{
  "n_head": 7,
  "head_dim": 32,
  "norm": "rmsnorm",
  "rope_base": 10000.0,
  "qk_norm": false,
  "bias": "qkv",
  "init_std_qkv": 0.0321,
  "init_std_up": 0.0321,
  "lr_head": 0.0116,
  "train_tokens": 133800000,
  "dataset": "wikipedia_en"
}
Each number is 200 + 20 x the weight over the matrix's rms, rounded and kept within 0 to 999. Layers, rows and columns count from 0.

# up: layer 4 MLP up, 448x224, rms 0.114, rows 375-385, columns 0-223
# down: layer 4 MLP down (transposed), 448x224, rms 0.108, rows 375-384, columns 0-223
# gate: layer 4 MLP gate, 448x224, rms 0.116, rows 376-385, columns 0-223
up375,201,175,172,191,206,199,208,195,216,172,190,219,211,201,187,163,160,226,209,187,212,217,223,184,196,223,194,220,216,205,189,201,204,188,234,205,202,201,201,221,237,208,203,216,226,182,199,221,208,187,189,201,155,200,236,194,188,190,190,168,205,214,207,203,217,202,207,160,271,178,191,199,180,198,198,225,191,198,190,173,195,194,216,221,164,213,207,260,215,200,177,200,159,186,203,190,235,198,166,210,211,211,199,228,173,238,211,209,242,181,196,216,213,198,221,212,192,170,193,189,234,207,203,197,216,250,217,193,174,171,216,193,188,195,150,188,195,207,212,234,203,184,215,203,211,186,176,189,193,186,215,214,209,174,225,201,217,181,180,173,162,195,172,195,213,154,183,172,231,212,213,179,211,163,242,218,199,188,214,232,200,184,200,178,214,194,233,167,184,201,170,186,187,226,212,231,211,177,208,202,209,205,184,173,191,181,164,210,186,211,183,215,209,203,229,165,214,209,203,183,160,221,192,191
down375,228,217,212,165,170,232,154,203,174,219,188,201,233,201,161,246,180,203,219,174,167,174,168,174,202,185,230,163,182,175,239,195,194,187,203,198,231,214,184,201,170,188,233,224,203,180,199,181,226,197,170,185,224,220,177,180,185,229,204,175,223,199,184,186,195,192,230,200,198,211,198,188,168,174,209,223,181,234,202,209,174,211,184,210,203,175,189,240,194,191,219,180,170,210,197,190,209,173,217,194,217,213,176,229,218,225,182,203,192,231,243,164,195,220,242,219,230,211,181,214,187,184,247,195,199,207,223,218,200,200,185,207,200,192,174,172,154,210,199,211,213,230,176,204,216,179,196,226,164,202,249,234,206,190,179,163,247,240,217,199,196,176,244,212,199,207,204,210,249,199,183,212,185,182,221,197,192,200,231,213,184,170,196,226,221,186,194,211,215,179,214,192,184,203,226,201,195,194,193,185,184,186,174,201,202,227,214,211,179,218,190,204,192,237,189,195,190,202,178,224,206,200,196,195
gate376,216,188,198,196,191,210,197,232,203,212,198,219,231,160,203,206,193,190,223,196,196,203,193,217,219,199,227,226,195,175,198,176,185,218,183,172,215,204,221,181,184,176,188,189,177,193,218,201,226,207,195,224,222,186,186,199,221,199,192,178,179,223,175,186,180,186,204,183,215,205,201,201,182,180,158,177,203,167,195,191,188,233,209,175,165,175,227,167,204,206,192,174,208,160,169,191,173,166,198,195,222,208,184,217,202,188,197,171,237,207,191,206,213,200,223,197,229,233,191,210,204,193,215,217,224,209,197,229,208,207,204,232,240,199,181,234,240,189,219,203,183,234,202,208,229,205,193,200,219,210,191,198,214,218,220,210,191,200,187,184,220,202,178,216,232,206,187,173,188,211,214,202,177,164,202,182,228,174,220,211,213,203,183,211,204,191,236,201,230,198,192,205,211,222,177,188,231,179,197,175,209,230,205,204,152,206,198,221,203,207,177,230,184,171,203,202,192,187,183,221,189,207,210,204
up376,198,191,192,160,208,228,195,168,230,188,185,198,216,201,233,189,221,180,224,190,191,178,182,217,214,205,158,180,181,206,214,190,217,213,207,197,202,208,177,181,178,197,209,214,193,205,213,247,200,220,196,179,220,208,215,219,184,190,195,209,179,191,147,188,208,188,216,189,215,182,205,205,186,208,244,180,200,229,196,202,196,220,195,234,229,202,197,230,182,200,237,198,189,193,212,230,227,174,206,194,199,184,206,177,208,220,205,174,196,206,187,241,201,195,190,171,183,200,189,162,195,212,197,205,188,244,199,214,200,204,180,185,210,192,204,186,233,207,208,184,196,215,198,184,223,181,160,227,238,208,177,245,173,177,195,226,222,239,190,193,197,191,206,178,218,197,191,201,180,230,236,189,218,199,189,171,196,158,221,186,235,185,207,211,191,241,205,215,217,219,185,224,173,195,165,207,204,242,217,195,203,206,236,208,169,208,171,213,197,205,212,200,224,183,211,222,200,180,188,189,185,196,170,165
down376,154,184,213,201,226,211,178,193,199,200,202,172,201,200,227,207,199,181,209,210,200,196,197,223,222,198,147,205,183,180,185,224,191,178,220,186,193,222,196,193,227,188,189,211,235,193,192,204,209,234,221,176,226,176,231,200,195,172,185,178,217,180,207,208,178,197,187,195,219,222,229,194,197,192,221,206,202,200,182,191,174,218,192,197,215,176,200,228,177,216,202,239,178,228,233,204,221,179,221,215,194,223,188,206,168,191,182,218,212,218,208,221,192,192,202,178,169,231,205,163,212,196,193,245,205,213,165,213,161,203,200,184,235,188,214,208,199,208,196,201,229,187,228,195,170,185,208,186,190,206,177,226,196,183,237,217,215,186,217,188,243,224,230,193,210,185,218,201,197,201,217,194,197,194,191,208,186,197,188,227,163,208,234,175,176,221,204,190,198,216,168,256,172,198,194,215,211,227,204,185,204,168,200,213,180,201,173,185,185,181,244,209,224,194,193,205,214,198,179,230,214,244,172,176
gate377,193,189,159,213,189,230,220,211,151,205,179,222,201,237,202,208,212,200,226,206,220,197,141,199,245,188,208,175,205,182,209,198,192,230,183,199,177,210,223,194,230,202,186,196,190,212,228,186,186,167,227,171,182,199,186,218,202,202,247,215,230,184,156,220,222,216,147,171,235,204,212,181,222,203,198,229,172,210,150,222,232,177,248,227,226,174,180,206,183,240,201,219,183,215,206,210,205,193,254,220,187,208,196,199,237,205,239,227,209,187,173,197,207,181,169,234,218,182,209,177,213,219,221,161,212,184,177,216,215,226,202,222,224,221,169,185,202,221,185,212,216,201,221,188,166,220,180,172,220,163,211,174,176,190,225,188,168,165,204,202,181,203,163,205,168,223,199,177,180,232,221,167,142,190,187,193,171,217,182,210,212,172,215,228,164,243,231,213,206,191,217,206,194,184,197,190,186,210,180,192,178,232,168,206,195,220,231,181,217,183,187,201,218,226,192,202,182,205,214,203,187,185,195,218
up377,198,223,224,146,180,189,207,166,211,185,215,216,197,211,230,205,210,189,158,216,204,208,202,185,193,206,194,194,230,212,185,201,195,190,185,212,159,210,178,220,195,207,214,182,205,195,199,180,234,187,240,232,254,219,210,183,192,175,172,191,179,201,184,209,212,184,235,198,193,235,212,185,218,181,209,158,229,208,221,235,191,216,202,164,215,199,187,221,215,196,198,173,159,213,201,204,197,214,233,218,215,189,210,191,235,223,201,194,206,217,188,207,222,253,198,184,186,181,183,173,158,212,177,165,172,206,250,222,251,175,173,211,198,139,183,226,234,181,214,193,199,187,200,190,225,230,207,212,188,190,217,204,229,202,205,146,233,237,224,171,230,220,206,202,197,204,211,227,189,185,188,220,260,165,236,162,218,174,227,203,176,207,196,200,206,189,215,226,154,192,200,205,187,241,215,214,195,186,211,185,205,214,236,211,175,186,174,220,192,182,213,171,209,138,199,199,220,194,193,199,233,179,175,186
down377,156,195,210,203,195,182,177,197,204,184,221,220,206,201,220,199,187,186,181,204,208,202,184,218,181,248,199,206,199,219,183,202,206,189,218,198,194,178,195,257,216,187,210,183,171,218,170,203,230,186,216,204,210,179,253,193,204,221,216,191,191,175,196,215,208,199,193,211,188,184,190,175,180,198,229,176,213,183,210,206,207,197,186,194,237,249,162,196,184,207,204,164,208,178,182,198,164,221,205,215,164,169,212,192,183,179,229,200,171,185,205,207,194,247,196,196,218,206,173,184,193,218,205,210,178,219,231,209,190,188,227,166,224,184,185,171,200,180,215,228,201,195,180,203,181,242,193,212,188,205,192,205,209,181,209,197,189,243,199,193,171,215,204,187,229,206,204,221,227,229,224,240,238,145,245,172,190,191,206,156,178,216,215,182,180,164,189,189,185,235,204,232,187,221,218,200,179,192,222,166,231,205,200,241,206,177,193,203,150,216,198,179,195,181,186,215,140,201,182,166,203,229,217,205
gate378,246,209,201,177,212,212,217,192,196,202,220,188,238,188,179,195,210,195,162,212,212,211,202,194,218,204,185,219,211,229,196,210,191,198,193,207,188,206,180,205,242,190,222,191,218,183,180,171,186,204,201,178,197,195,212,200,221,177,208,246,238,194,221,169,173,224,246,182,187,199,192,164,204,208,187,213,227,199,168,197,190,199,221,232,204,166,206,215,190,196,225,202,202,215,193,179,208,179,174,218,192,190,192,202,200,189,213,198,221,203,206,189,233,170,205,226,233,223,202,195,190,192,182,185,196,175,198,205,231,209,222,188,196,195,221,210,209,199,162,198,173,210,222,190,208,190,240,201,173,192,185,199,221,183,182,186,192,217,192,207,226,209,198,163,196,244,203,206,213,221,205,192,189,206,171,226,231,216,189,210,208,204,206,208,182,226,226,237,201,241,206,189,196,217,170,181,168,201,191,198,175,176,181,229,208,179,175,226,230,207,177,205,194,208,181,216,212,203,188,167,181,169,236,192
up378,225,212,175,193,182,219,256,202,191,247,205,209,182,213,239,203,194,170,194,198,169,233,182,197,214,203,183,232,206,210,182,222,219,182,189,197,198,198,201,206,218,187,206,212,201,197,198,207,166,222,216,158,192,200,216,233,235,211,210,184,243,209,226,214,205,231,183,197,238,226,204,214,186,175,186,191,197,186,181,210,205,185,216,192,236,210,194,206,203,240,188,230,214,191,223,186,183,205,176,197,195,221,221,234,199,187,183,213,176,216,169,214,192,188,200,211,210,208,186,212,231,175,202,220,208,190,203,178,203,201,197,197,181,224,194,200,211,217,179,232,182,220,219,204,210,167,199,182,220,189,228,240,183,197,203,227,196,206,201,178,218,203,201,218,207,211,233,181,218,216,153,220,224,207,187,174,219,221,228,211,183,180,173,175,185,197,211,198,164,164,226,213,221,215,205,199,164,173,214,181,210,222,219,194,202,239,199,199,233,201,222,233,211,171,198,210,210,190,200,173,142,218,199,202
down378,185,204,250,182,233,213,209,249,208,190,188,164,184,188,229,200,191,196,203,203,225,200,222,212,216,194,229,192,183,177,213,179,189,216,218,216,230,201,245,219,232,210,199,218,207,217,165,208,201,227,186,203,179,190,182,215,215,203,193,210,184,211,211,198,189,160,203,203,185,239,241,211,212,195,194,206,179,209,216,163,194,171,206,183,203,224,205,173,195,199,200,203,168,179,197,198,184,199,234,176,209,227,238,211,213,197,204,201,215,222,195,223,216,211,222,208,159,163,189,189,215,214,222,193,210,200,196,215,184,202,193,225,162,218,181,231,208,188,214,201,217,168,222,190,202,196,208,168,184,234,221,194,180,235,186,191,209,213,188,205,189,197,195,178,188,205,206,178,197,243,194,183,209,208,185,191,158,217,213,207,245,184,194,206,235,204,185,216,160,173,200,179,203,198,182,198,209,221,216,219,196,237,179,199,190,170,246,178,183,204,212,226,193,210,212,186,208,166,222,239,161,245,186,185
gate379,194,219,210,211,203,222,219,227,183,198,155,197,223,200,224,190,230,148,189,216,231,212,185,199,191,186,179,242,233,165,174,207,171,216,215,204,204,167,212,206,198,207,191,213,193,153,195,211,199,177,175,167,211,235,165,207,180,213,224,201,244,196,180,219,234,123,211,173,210,237,234,188,210,191,179,196,195,246,231,233,229,220,204,202,205,201,209,187,207,165,203,190,199,192,174,196,178,204,231,232,210,206,181,208,203,248,205,220,174,170,186,195,148,234,206,210,179,240,216,203,226,187,203,197,208,189,205,216,186,206,216,183,196,210,196,175,160,182,167,192,237,189,221,203,199,164,224,225,201,169,179,182,201,217,220,196,190,242,230,144,170,134,189,206,191,173,171,244,207,166,158,181,259,213,176,175,241,218,214,218,226,212,202,146,208,189,153,198,220,210,183,221,195,188,178,201,214,220,190,189,218,203,167,246,199,233,202,193,191,194,179,205,183,224,207,189,189,214,223,208,228,226,203,246
up379,165,198,225,176,200,198,197,227,185,191,158,231,199,175,181,198,202,152,192,171,214,210,208,174,185,169,163,221,178,191,181,221,188,186,200,219,219,179,203,183,199,202,199,204,224,207,209,175,214,176,200,160,192,188,196,176,174,218,187,232,211,203,161,192,198,137,222,129,190,233,202,174,217,209,226,211,190,189,248,217,209,210,213,171,147,208,242,202,177,204,194,188,179,157,189,194,204,213,203,201,216,200,208,190,195,224,227,217,238,199,166,219,167,216,243,207,168,214,244,175,200,200,227,169,191,161,217,205,167,233,212,204,240,214,226,169,215,183,139,195,201,193,196,182,206,202,198,184,222,205,191,207,207,185,161,221,233,193,178,208,195,193,222,212,218,179,224,221,170,201,159,156,225,211,157,196,164,164,243,205,195,213,190,178,223,239,183,221,177,212,205,183,174,215,182,211,160,196,167,220,201,189,151,204,211,191,211,164,183,180,215,224,196,229,160,214,191,218,202,171,234,187,234,200
down379,211,184,176,219,179,213,205,218,179,198,212,245,209,189,196,213,207,230,217,206,186,201,218,186,211,232,202,204,186,182,233,218,194,232,187,221,231,193,211,199,191,170,212,238,181,206,240,199,213,250,211,216,219,206,183,203,203,182,218,176,210,173,204,210,181,179,218,161,187,213,197,204,182,185,186,229,160,222,210,177,194,204,217,187,175,190,236,187,204,183,195,228,209,213,201,173,199,190,244,223,196,231,174,175,192,207,203,216,178,220,221,191,203,188,246,208,189,178,199,177,213,186,198,231,225,162,199,196,194,184,208,223,196,197,174,217,204,194,213,205,223,206,219,173,174,160,208,245,146,179,172,250,211,214,217,220,202,209,206,184,215,171,189,212,235,202,177,169,160,199,210,166,229,190,198,215,196,192,217,206,240,196,206,216,216,182,193,182,203,177,176,177,218,194,216,239,223,183,190,209,196,198,215,177,158,228,212,197,190,178,223,211,200,217,167,196,218,182,214,198,197,181,202,196
gate380,219,217,213,205,220,181,197,197,201,170,187,222,158,218,220,191,207,187,224,183,208,222,202,188,204,205,199,202,199,213,196,209,188,175,227,188,255,189,177,198,178,202,222,197,186,179,233,203,177,211,222,221,184,193,194,182,205,161,197,199,174,185,173,197,194,190,190,193,178,181,229,198,181,219,187,181,198,191,230,220,241,202,192,191,187,161,221,200,220,215,203,206,210,198,186,189,180,196,210,211,186,207,190,186,213,215,232,209,199,204,189,218,203,174,209,195,199,200,193,187,185,239,165,204,202,221,215,168,213,179,191,183,183,190,210,218,183,193,189,214,166,197,225,185,211,183,221,214,181,194,182,200,226,170,230,222,202,229,192,206,174,203,188,203,201,183,203,185,212,190,163,211,210,195,210,200,187,203,184,223,191,184,199,246,153,192,204,203,201,210,199,186,174,231,185,216,248,191,207,169,223,183,183,208,210,209,219,202,203,157,202,189,206,226,174,186,196,226,221,188,227,206,184,198
up380,193,191,206,171,141,171,185,182,214,178,184,228,176,189,218,214,172,194,213,176,216,196,213,182,179,206,179,215,204,193,211,180,186,191,217,191,224,181,197,177,164,227,233,191,188,206,213,182,201,172,190,215,204,216,231,212,214,199,207,200,205,174,192,192,194,174,224,191,181,196,184,216,184,203,213,163,207,192,199,180,199,209,184,212,207,172,216,232,204,207,191,206,193,194,220,197,162,206,196,172,228,228,192,187,215,177,180,233,218,186,199,188,184,201,244,194,211,176,214,185,210,185,193,185,232,170,194,220,179,211,165,241,180,223,197,188,187,194,192,157,194,166,188,208,158,204,209,196,223,207,187,214,217,175,216,215,218,218,210,224,158,182,197,196,186,181,206,183,194,206,179,179,225,206,208,227,159,178,178,199,171,217,175,205,205,182,192,225,205,185,175,197,181,203,217,230,216,181,207,200,192,146,194,186,210,202,211,191,206,185,220,210,187,194,193,170,173,240,164,197,174,219,199,210
down380,193,212,189,185,220,201,184,207,205,204,218,197,158,196,237,200,199,201,204,197,173,184,201,182,194,189,199,178,219,173,199,204,197,215,222,215,242,207,189,222,171,198,171,191,161,215,189,187,174,216,208,230,148,198,209,204,203,182,219,191,197,214,174,211,210,182,221,187,192,202,174,198,199,208,206,211,206,203,142,202,186,193,213,172,195,206,208,200,204,163,197,206,174,226,203,212,217,208,208,198,179,204,206,187,180,199,228,210,238,207,194,221,214,209,271,210,216,232,178,204,191,222,207,181,191,211,208,211,193,198,195,215,196,180,215,203,230,184,194,218,181,179,235,204,224,181,196,216,224,209,186,194,210,202,194,211,160,185,229,204,210,211,183,185,207,193,161,191,220,207,161,177,201,151,166,216,198,241,165,192,192,167,182,206,234,189,190,208,196,177,206,195,194,212,219,228,228,213,215,159,230,188,185,169,207,207,188,174,204,147,203,217,224,214,191,185,174,197,217,206,165,179,188,204
gate381,184,202,213,232,186,215,206,210,181,187,203,191,212,212,157,234,191,202,174,161,217,208,210,184,174,199,203,193,225,184,220,194,214,242,187,205,184,198,205,233,165,201,203,169,222,207,217,194,203,185,205,176,209,179,186,208,202,199,189,189,221,173,178,177,171,242,191,228,209,158,222,188,202,212,202,207,180,231,188,229,152,207,159,193,202,188,190,214,181,185,172,214,194,222,158,192,207,204,212,160,218,212,173,205,213,191,226,180,201,177,187,232,205,229,178,197,204,178,190,210,204,206,187,208,181,201,222,188,212,214,188,219,221,188,215,201,234,210,206,158,194,168,189,181,202,221,193,180,202,214,199,210,188,222,183,211,183,189,243,189,184,201,164,209,175,199,201,171,206,221,224,171,215,197,239,195,241,183,202,213,215,196,197,220,186,186,195,194,192,210,202,192,198,167,208,187,221,198,183,196,156,215,222,180,192,234,195,199,188,238,211,216,181,180,193,220,226,226,187,163,226,195,201,177
up381,214,174,212,203,192,230,209,201,205,192,185,201,219,216,194,235,209,189,185,197,196,222,199,187,220,194,199,218,205,160,223,193,204,244,191,209,180,213,219,219,208,210,182,182,212,194,204,203,229,190,198,159,187,175,185,166,199,185,185,176,187,181,196,190,182,207,206,210,186,182,187,208,225,189,210,189,180,215,199,238,182,201,195,214,174,173,223,223,204,190,166,206,190,214,181,201,201,192,226,182,200,200,204,210,163,168,225,199,201,199,218,253,204,221,212,180,212,168,205,218,204,212,199,172,199,200,187,191,208,224,202,215,183,185,191,207,202,206,229,184,207,165,201,198,201,211,192,200,227,196,218,223,180,227,187,197,193,180,219,200,199,230,187,203,166,231,200,170,217,235,216,177,193,195,194,197,198,193,164,220,206,207,204,200,196,198,206,193,223,210,206,212,199,197,205,203,224,193,199,210,180,202,193,183,193,213,200,218,193,224,198,213,178,200,189,216,203,194,180,172,201,164,180,186
down381,199,200,184,186,188,171,191,234,179,195,188,190,196,180,160,198,188,199,197,169,173,222,220,187,186,234,200,199,199,196,207,215,182,208,192,204,186,195,176,210,216,216,194,199,206,207,205,183,209,208,180,157,210,179,169,182,206,180,159,218,197,179,186,197,182,201,202,206,205,192,223,188,175,211,177,195,203,224,213,207,180,208,174,187,198,174,165,188,193,180,166,212,185,255,207,195,173,212,201,169,227,181,205,199,205,164,195,213,231,189,211,241,232,174,204,186,205,186,217,212,193,178,208,205,179,194,179,181,202,224,211,217,178,209,200,242,180,231,223,184,201,190,173,209,208,205,186,191,208,207,166,207,182,222,208,206,164,194,209,198,205,231,213,194,188,204,189,189,212,212,191,194,226,201,186,221,219,191,211,188,220,205,185,178,200,210,186,208,195,209,222,180,194,212,187,239,193,162,134,220,182,225,237,162,233,211,190,179,186,247,208,191,218,193,174,221,200,232,198,206,195,189,210,199
gate382,185,144,210,202,193,179,189,195,204,208,208,232,202,208,167,225,192,224,201,181,154,184,228,219,232,167,167,217,202,207,245,192,206,196,229,236,168,191,224,192,165,215,155,191,231,169,209,173,209,166,205,194,186,217,208,170,176,190,171,216,196,217,191,163,182,205,197,213,229,210,216,184,224,216,198,182,223,226,215,216,216,180,214,198,207,137,187,209,192,163,191,222,199,173,189,210,199,170,168,203,214,218,149,191,210,170,171,185,202,176,173,243,209,194,229,163,209,196,186,191,197,198,188,227,218,222,200,219,180,194,196,201,212,204,190,200,188,240,161,194,181,202,170,232,212,169,227,205,235,218,203,204,167,208,181,187,220,212,188,190,213,203,191,203,156,207,212,180,216,173,190,211,188,216,174,176,185,202,223,215,185,190,205,173,183,193,187,211,215,198,176,220,190,223,209,199,217,175,221,196,189,206,213,224,196,197,201,238,202,204,230,173,238,183,177,183,203,201,215,175,222,201,187,205
up382,190,221,215,185,192,237,218,226,231,216,191,189,173,220,216,202,192,195,223,219,186,162,188,185,185,199,204,179,222,176,195,208,197,200,226,220,213,224,194,203,185,187,180,209,168,192,201,186,197,238,219,203,214,201,214,190,202,174,199,170,229,219,201,183,251,211,213,175,188,186,232,196,211,184,213,213,213,193,193,178,202,203,200,187,217,259,185,195,195,216,180,185,199,221,195,250,203,188,179,181,203,216,215,211,231,221,241,217,201,152,212,196,204,208,172,173,181,199,209,221,196,207,193,206,225,168,227,183,177,187,167,211,217,196,194,200,198,198,179,206,144,203,222,174,211,189,206,193,196,189,210,169,190,215,210,171,184,206,171,175,200,191,193,181,221,220,188,231,183,158,202,211,223,194,225,146,191,184,213,198,227,192,181,199,217,225,215,186,193,231,206,200,194,169,203,203,227,202,205,173,187,220,193,210,187,223,213,199,187,217,190,244,199,206,193,169,189,209,172,157,199,222,212,192
down382,179,216,203,214,155,217,198,196,223,149,231,216,243,176,209,216,199,188,183,210,185,208,206,204,192,203,187,220,208,215,167,223,222,147,201,205,212,206,231,216,208,162,195,212,175,171,231,219,181,227,197,217,185,213,214,215,205,189,210,190,198,194,229,170,205,193,191,186,195,226,197,187,182,192,212,213,210,175,219,215,224,168,171,219,195,207,197,199,198,184,166,186,214,187,221,214,209,199,226,209,221,178,229,204,197,215,162,208,186,195,189,198,191,184,146,220,208,227,190,181,185,175,193,204,224,180,214,195,186,154,169,225,197,202,203,189,171,200,175,207,173,200,218,184,173,168,199,190,196,208,208,185,230,216,233,217,165,180,161,214,187,226,188,190,211,216,202,198,241,194,213,214,172,185,201,175,197,233,160,213,205,231,187,154,220,191,248,202,193,169,180,203,252,204,218,197,211,208,186,213,198,186,205,196,177,171,217,205,183,202,203,219,195,220,192,220,206,195,200,189,196,219,206,197
gate383,179,230,223,178,197,233,189,177,201,222,220,197,167,206,219,189,242,187,226,210,201,183,194,187,220,190,211,204,179,206,170,218,236,198,187,213,181,210,217,197,217,233,205,233,187,232,193,195,205,208,212,195,225,202,204,197,159,212,224,206,211,209,183,193,195,223,210,185,212,206,209,183,206,197,186,200,168,183,215,194,149,202,205,188,205,222,192,173,217,208,209,174,186,201,187,193,229,206,189,178,197,196,193,180,215,212,205,192,194,216,201,187,188,218,202,207,183,174,163,187,201,218,222,187,205,198,219,211,181,198,178,212,184,207,205,193,207,181,193,187,200,179,231,211,172,188,201,182,205,179,176,192,214,189,183,252,197,201,210,193,197,201,201,178,212,169,196,207,181,187,214,193,218,220,206,219,169,188,200,208,197,238,212,187,182,218,206,187,184,210,221,189,191,200,199,208,207,199,209,216,188,157,198,195,195,204,163,205,161,223,177,215,217,200,200,179,206,186,196,193,184,203,208,172
up383,195,193,182,198,209,188,208,214,186,185,182,208,212,212,186,197,170,186,175,204,196,209,190,199,201,205,205,187,195,215,222,198,189,194,201,166,205,198,178,205,209,183,185,175,200,179,205,175,211,186,194,204,195,197,210,186,211,202,207,183,208,205,208,189,189,199,179,209,191,195,213,233,207,205,194,203,201,188,186,200,259,190,206,206,212,175,183,201,181,200,193,184,190,220,226,164,206,184,203,204,215,193,193,214,187,216,173,194,206,201,225,181,200,191,179,205,248,216,180,201,204,203,196,179,184,204,188,187,201,179,226,180,200,195,231,212,220,213,202,211,191,195,215,181,216,215,215,199,207,181,220,238,175,205,198,174,189,204,202,193,214,218,168,216,188,230,191,181,224,194,236,196,185,199,185,201,178,209,191,177,197,162,162,185,189,193,171,205,201,189,184,201,214,193,190,221,198,203,191,179,209,223,180,177,223,201,210,194,232,197,193,187,213,187,198,164,183,197,219,170,202,208,190,233
down383,206,233,186,199,218,226,225,179,209,222,195,197,198,198,223,179,174,196,191,182,208,205,191,207,196,185,168,162,178,214,146,194,219,231,169,187,193,193,184,243,154,198,200,210,195,208,201,190,198,192,207,182,233,198,217,185,185,191,195,187,185,184,177,194,191,201,210,197,200,187,194,222,184,201,219,178,209,178,206,197,200,231,182,191,237,211,205,191,217,228,180,209,227,224,199,183,201,178,212,196,226,212,202,210,244,194,176,197,210,179,224,227,199,199,201,222,189,217,208,189,192,210,234,179,200,204,202,198,210,208,188,230,234,205,187,190,188,218,179,195,165,191,184,223,179,210,192,210,215,179,197,168,207,156,198,200,186,195,208,203,219,209,188,209,220,190,173,178,170,179,198,161,193,228,208,193,208,206,206,235,208,214,217,184,174,189,204,216,218,199,217,187,228,185,188,175,199,223,220,202,220,224,205,216,187,217,184,184,189,172,186,196,198,237,187,193,151,208,200,205,194,232,206,196
gate384,236,201,188,227,199,205,201,206,200,206,177,217,193,202,192,231,191,166,194,196,214,189,183,190,212,167,201,177,195,213,205,186,255,186,224,185,204,221,184,179,195,181,177,175,191,175,179,193,192,194,195,206,179,175,225,213,235,197,202,245,248,207,204,183,214,209,200,207,178,217,194,191,177,220,211,222,177,194,175,226,188,204,201,220,225,240,208,170,174,232,214,211,177,227,209,193,208,160,244,185,260,205,213,224,176,194,215,179,176,204,180,207,193,191,226,190,241,197,194,192,191,181,192,198,207,218,177,228,217,207,207,219,188,172,219,172,205,197,231,169,198,218,165,223,195,201,208,216,187,197,214,180,246,141,199,226,196,235,241,196,182,202,194,187,187,205,183,239,188,162,207,207,260,212,182,136,225,187,228,241,201,205,193,179,208,196,215,186,236,197,184,190,235,188,166,213,166,198,190,172,191,196,228,181,184,223,206,177,196,186,205,205,215,183,214,204,190,228,206,207,236,213,215,208
up384,251,221,169,222,206,199,198,199,183,200,177,196,220,176,209,201,185,151,180,176,229,203,197,180,199,186,192,182,197,216,200,196,252,223,221,153,162,182,188,182,190,194,180,214,204,232,224,163,219,210,216,214,193,218,222,210,224,240,212,202,224,181,219,205,199,208,218,187,191,193,199,223,242,228,202,200,161,198,203,215,196,228,204,200,239,225,174,185,212,222,206,198,190,199,213,212,188,178,220,194,242,226,155,213,158,180,185,204,193,216,196,192,206,222,235,186,202,194,205,233,212,198,220,203,205,162,181,225,166,191,181,231,220,207,186,206,211,207,175,206,185,211,172,222,193,173,197,229,177,186,205,176,214,183,221,221,187,172,216,207,206,195,213,205,160,223,186,190,178,195,195,180,234,219,192,163,237,208,202,212,204,208,203,168,200,206,231,202,255,215,220,222,202,207,179,243,208,196,165,196,187,195,201,196,218,202,181,214,167,168,190,155,213,147,199,204,214,210,224,172,212,197,245,221
down384,192,222,194,187,181,200,188,189,232,218,198,193,193,210,173,211,203,223,211,203,214,212,151,196,219,195,180,212,203,201,230,224,191,203,189,192,212,201,183,155,213,201,195,178,197,245,231,193,187,161,188,204,189,210,178,167,166,195,209,174,195,142,174,220,218,196,211,219,205,227,221,202,174,194,211,230,200,178,209,184,209,221,181,213,177,171,217,183,208,197,187,185,193,220,198,215,239,213,178,171,217,202,201,179,238,205,199,200,171,229,211,226,189,221,174,170,179,208,210,205,200,240,237,160,170,242,231,201,179,210,176,192,193,217,202,188,207,200,190,179,193,172,181,198,211,213,194,208,226,188,215,188,171,245,179,203,204,208,225,207,204,196,193,172,221,241,197,181,235,199,229,201,231,195,188,234,176,171,206,207,226,207,204,190,201,186,192,187,173,167,202,215,225,187,146,197,163,232,153,184,205,194,179,189,180,186,158,204,210,211,152,236,230,201,227,208,182,183,181,202,192,231,190,172
gate385,185,174,203,203,184,218,200,208,205,186,190,207,216,221,142,224,188,203,200,196,203,172,215,198,201,209,181,178,181,234,244,207,202,220,204,229,210,175,188,197,184,186,180,192,179,200,199,221,199,192,199,210,189,206,184,190,211,205,185,185,211,220,191,186,192,193,226,183,212,206,197,225,183,194,204,211,232,184,185,186,215,187,224,217,177,206,207,213,177,231,216,198,206,219,195,172,176,188,183,185,146,191,201,207,209,229,219,178,199,192,180,211,203,180,198,211,186,178,194,164,239,228,200,166,192,207,192,186,193,204,212,186,200,208,222,161,213,219,198,216,202,221,166,189,180,166,215,201,216,191,160,187,208,205,187,200,208,180,203,197,199,178,219,149,215,221,205,194,239,151,204,201,223,200,218,220,156,216,198,191,216,207,211,202,204,181,206,217,213,216,201,170,223,210,200,159,203,221,186,210,226,200,202,194,168,184,188,219,256,239,235,188,214,171,173,195,218,178,214,210,225,229,219,173
up385,202,200,232,201,152,228,224,219,184,196,158,196,192,160,178,175,201,203,235,205,209,178,187,206,180,203,185,192,194,193,214,216,212,190,224,213,205,185,205,229,212,221,220,183,195,218,195,243,223,198,193,193,187,232,204,191,209,199,229,185,195,213,199,162,224,214,222,203,199,197,202,197,196,222,217,210,183,171,203,174,214,213,220,215,186,243,210,192,200,197,213,191,209,240,228,189,201,205,180,215,210,206,206,209,199,191,178,192,186,206,164,193,175,199,216,205,170,192,187,194,245,200,190,181,213,208,207,222,201,228,201,203,183,217,215,212,207,222,214,223,181,212,188,207,214,187,219,191,229,162,183,211,204,199,210,179,206,183,208,226,172,198,191,172,188,206,209,203,234,184,180,174,169,212,194,212,162,192,225,187,200,205,221,197,212,205,181,195,199,193,189,179,231,204,166,190,228,190,205,208,231,195,209,164,188,216,175,216,226,185,191,206,210,209,215,191,231,199,221,205,238,229,207,223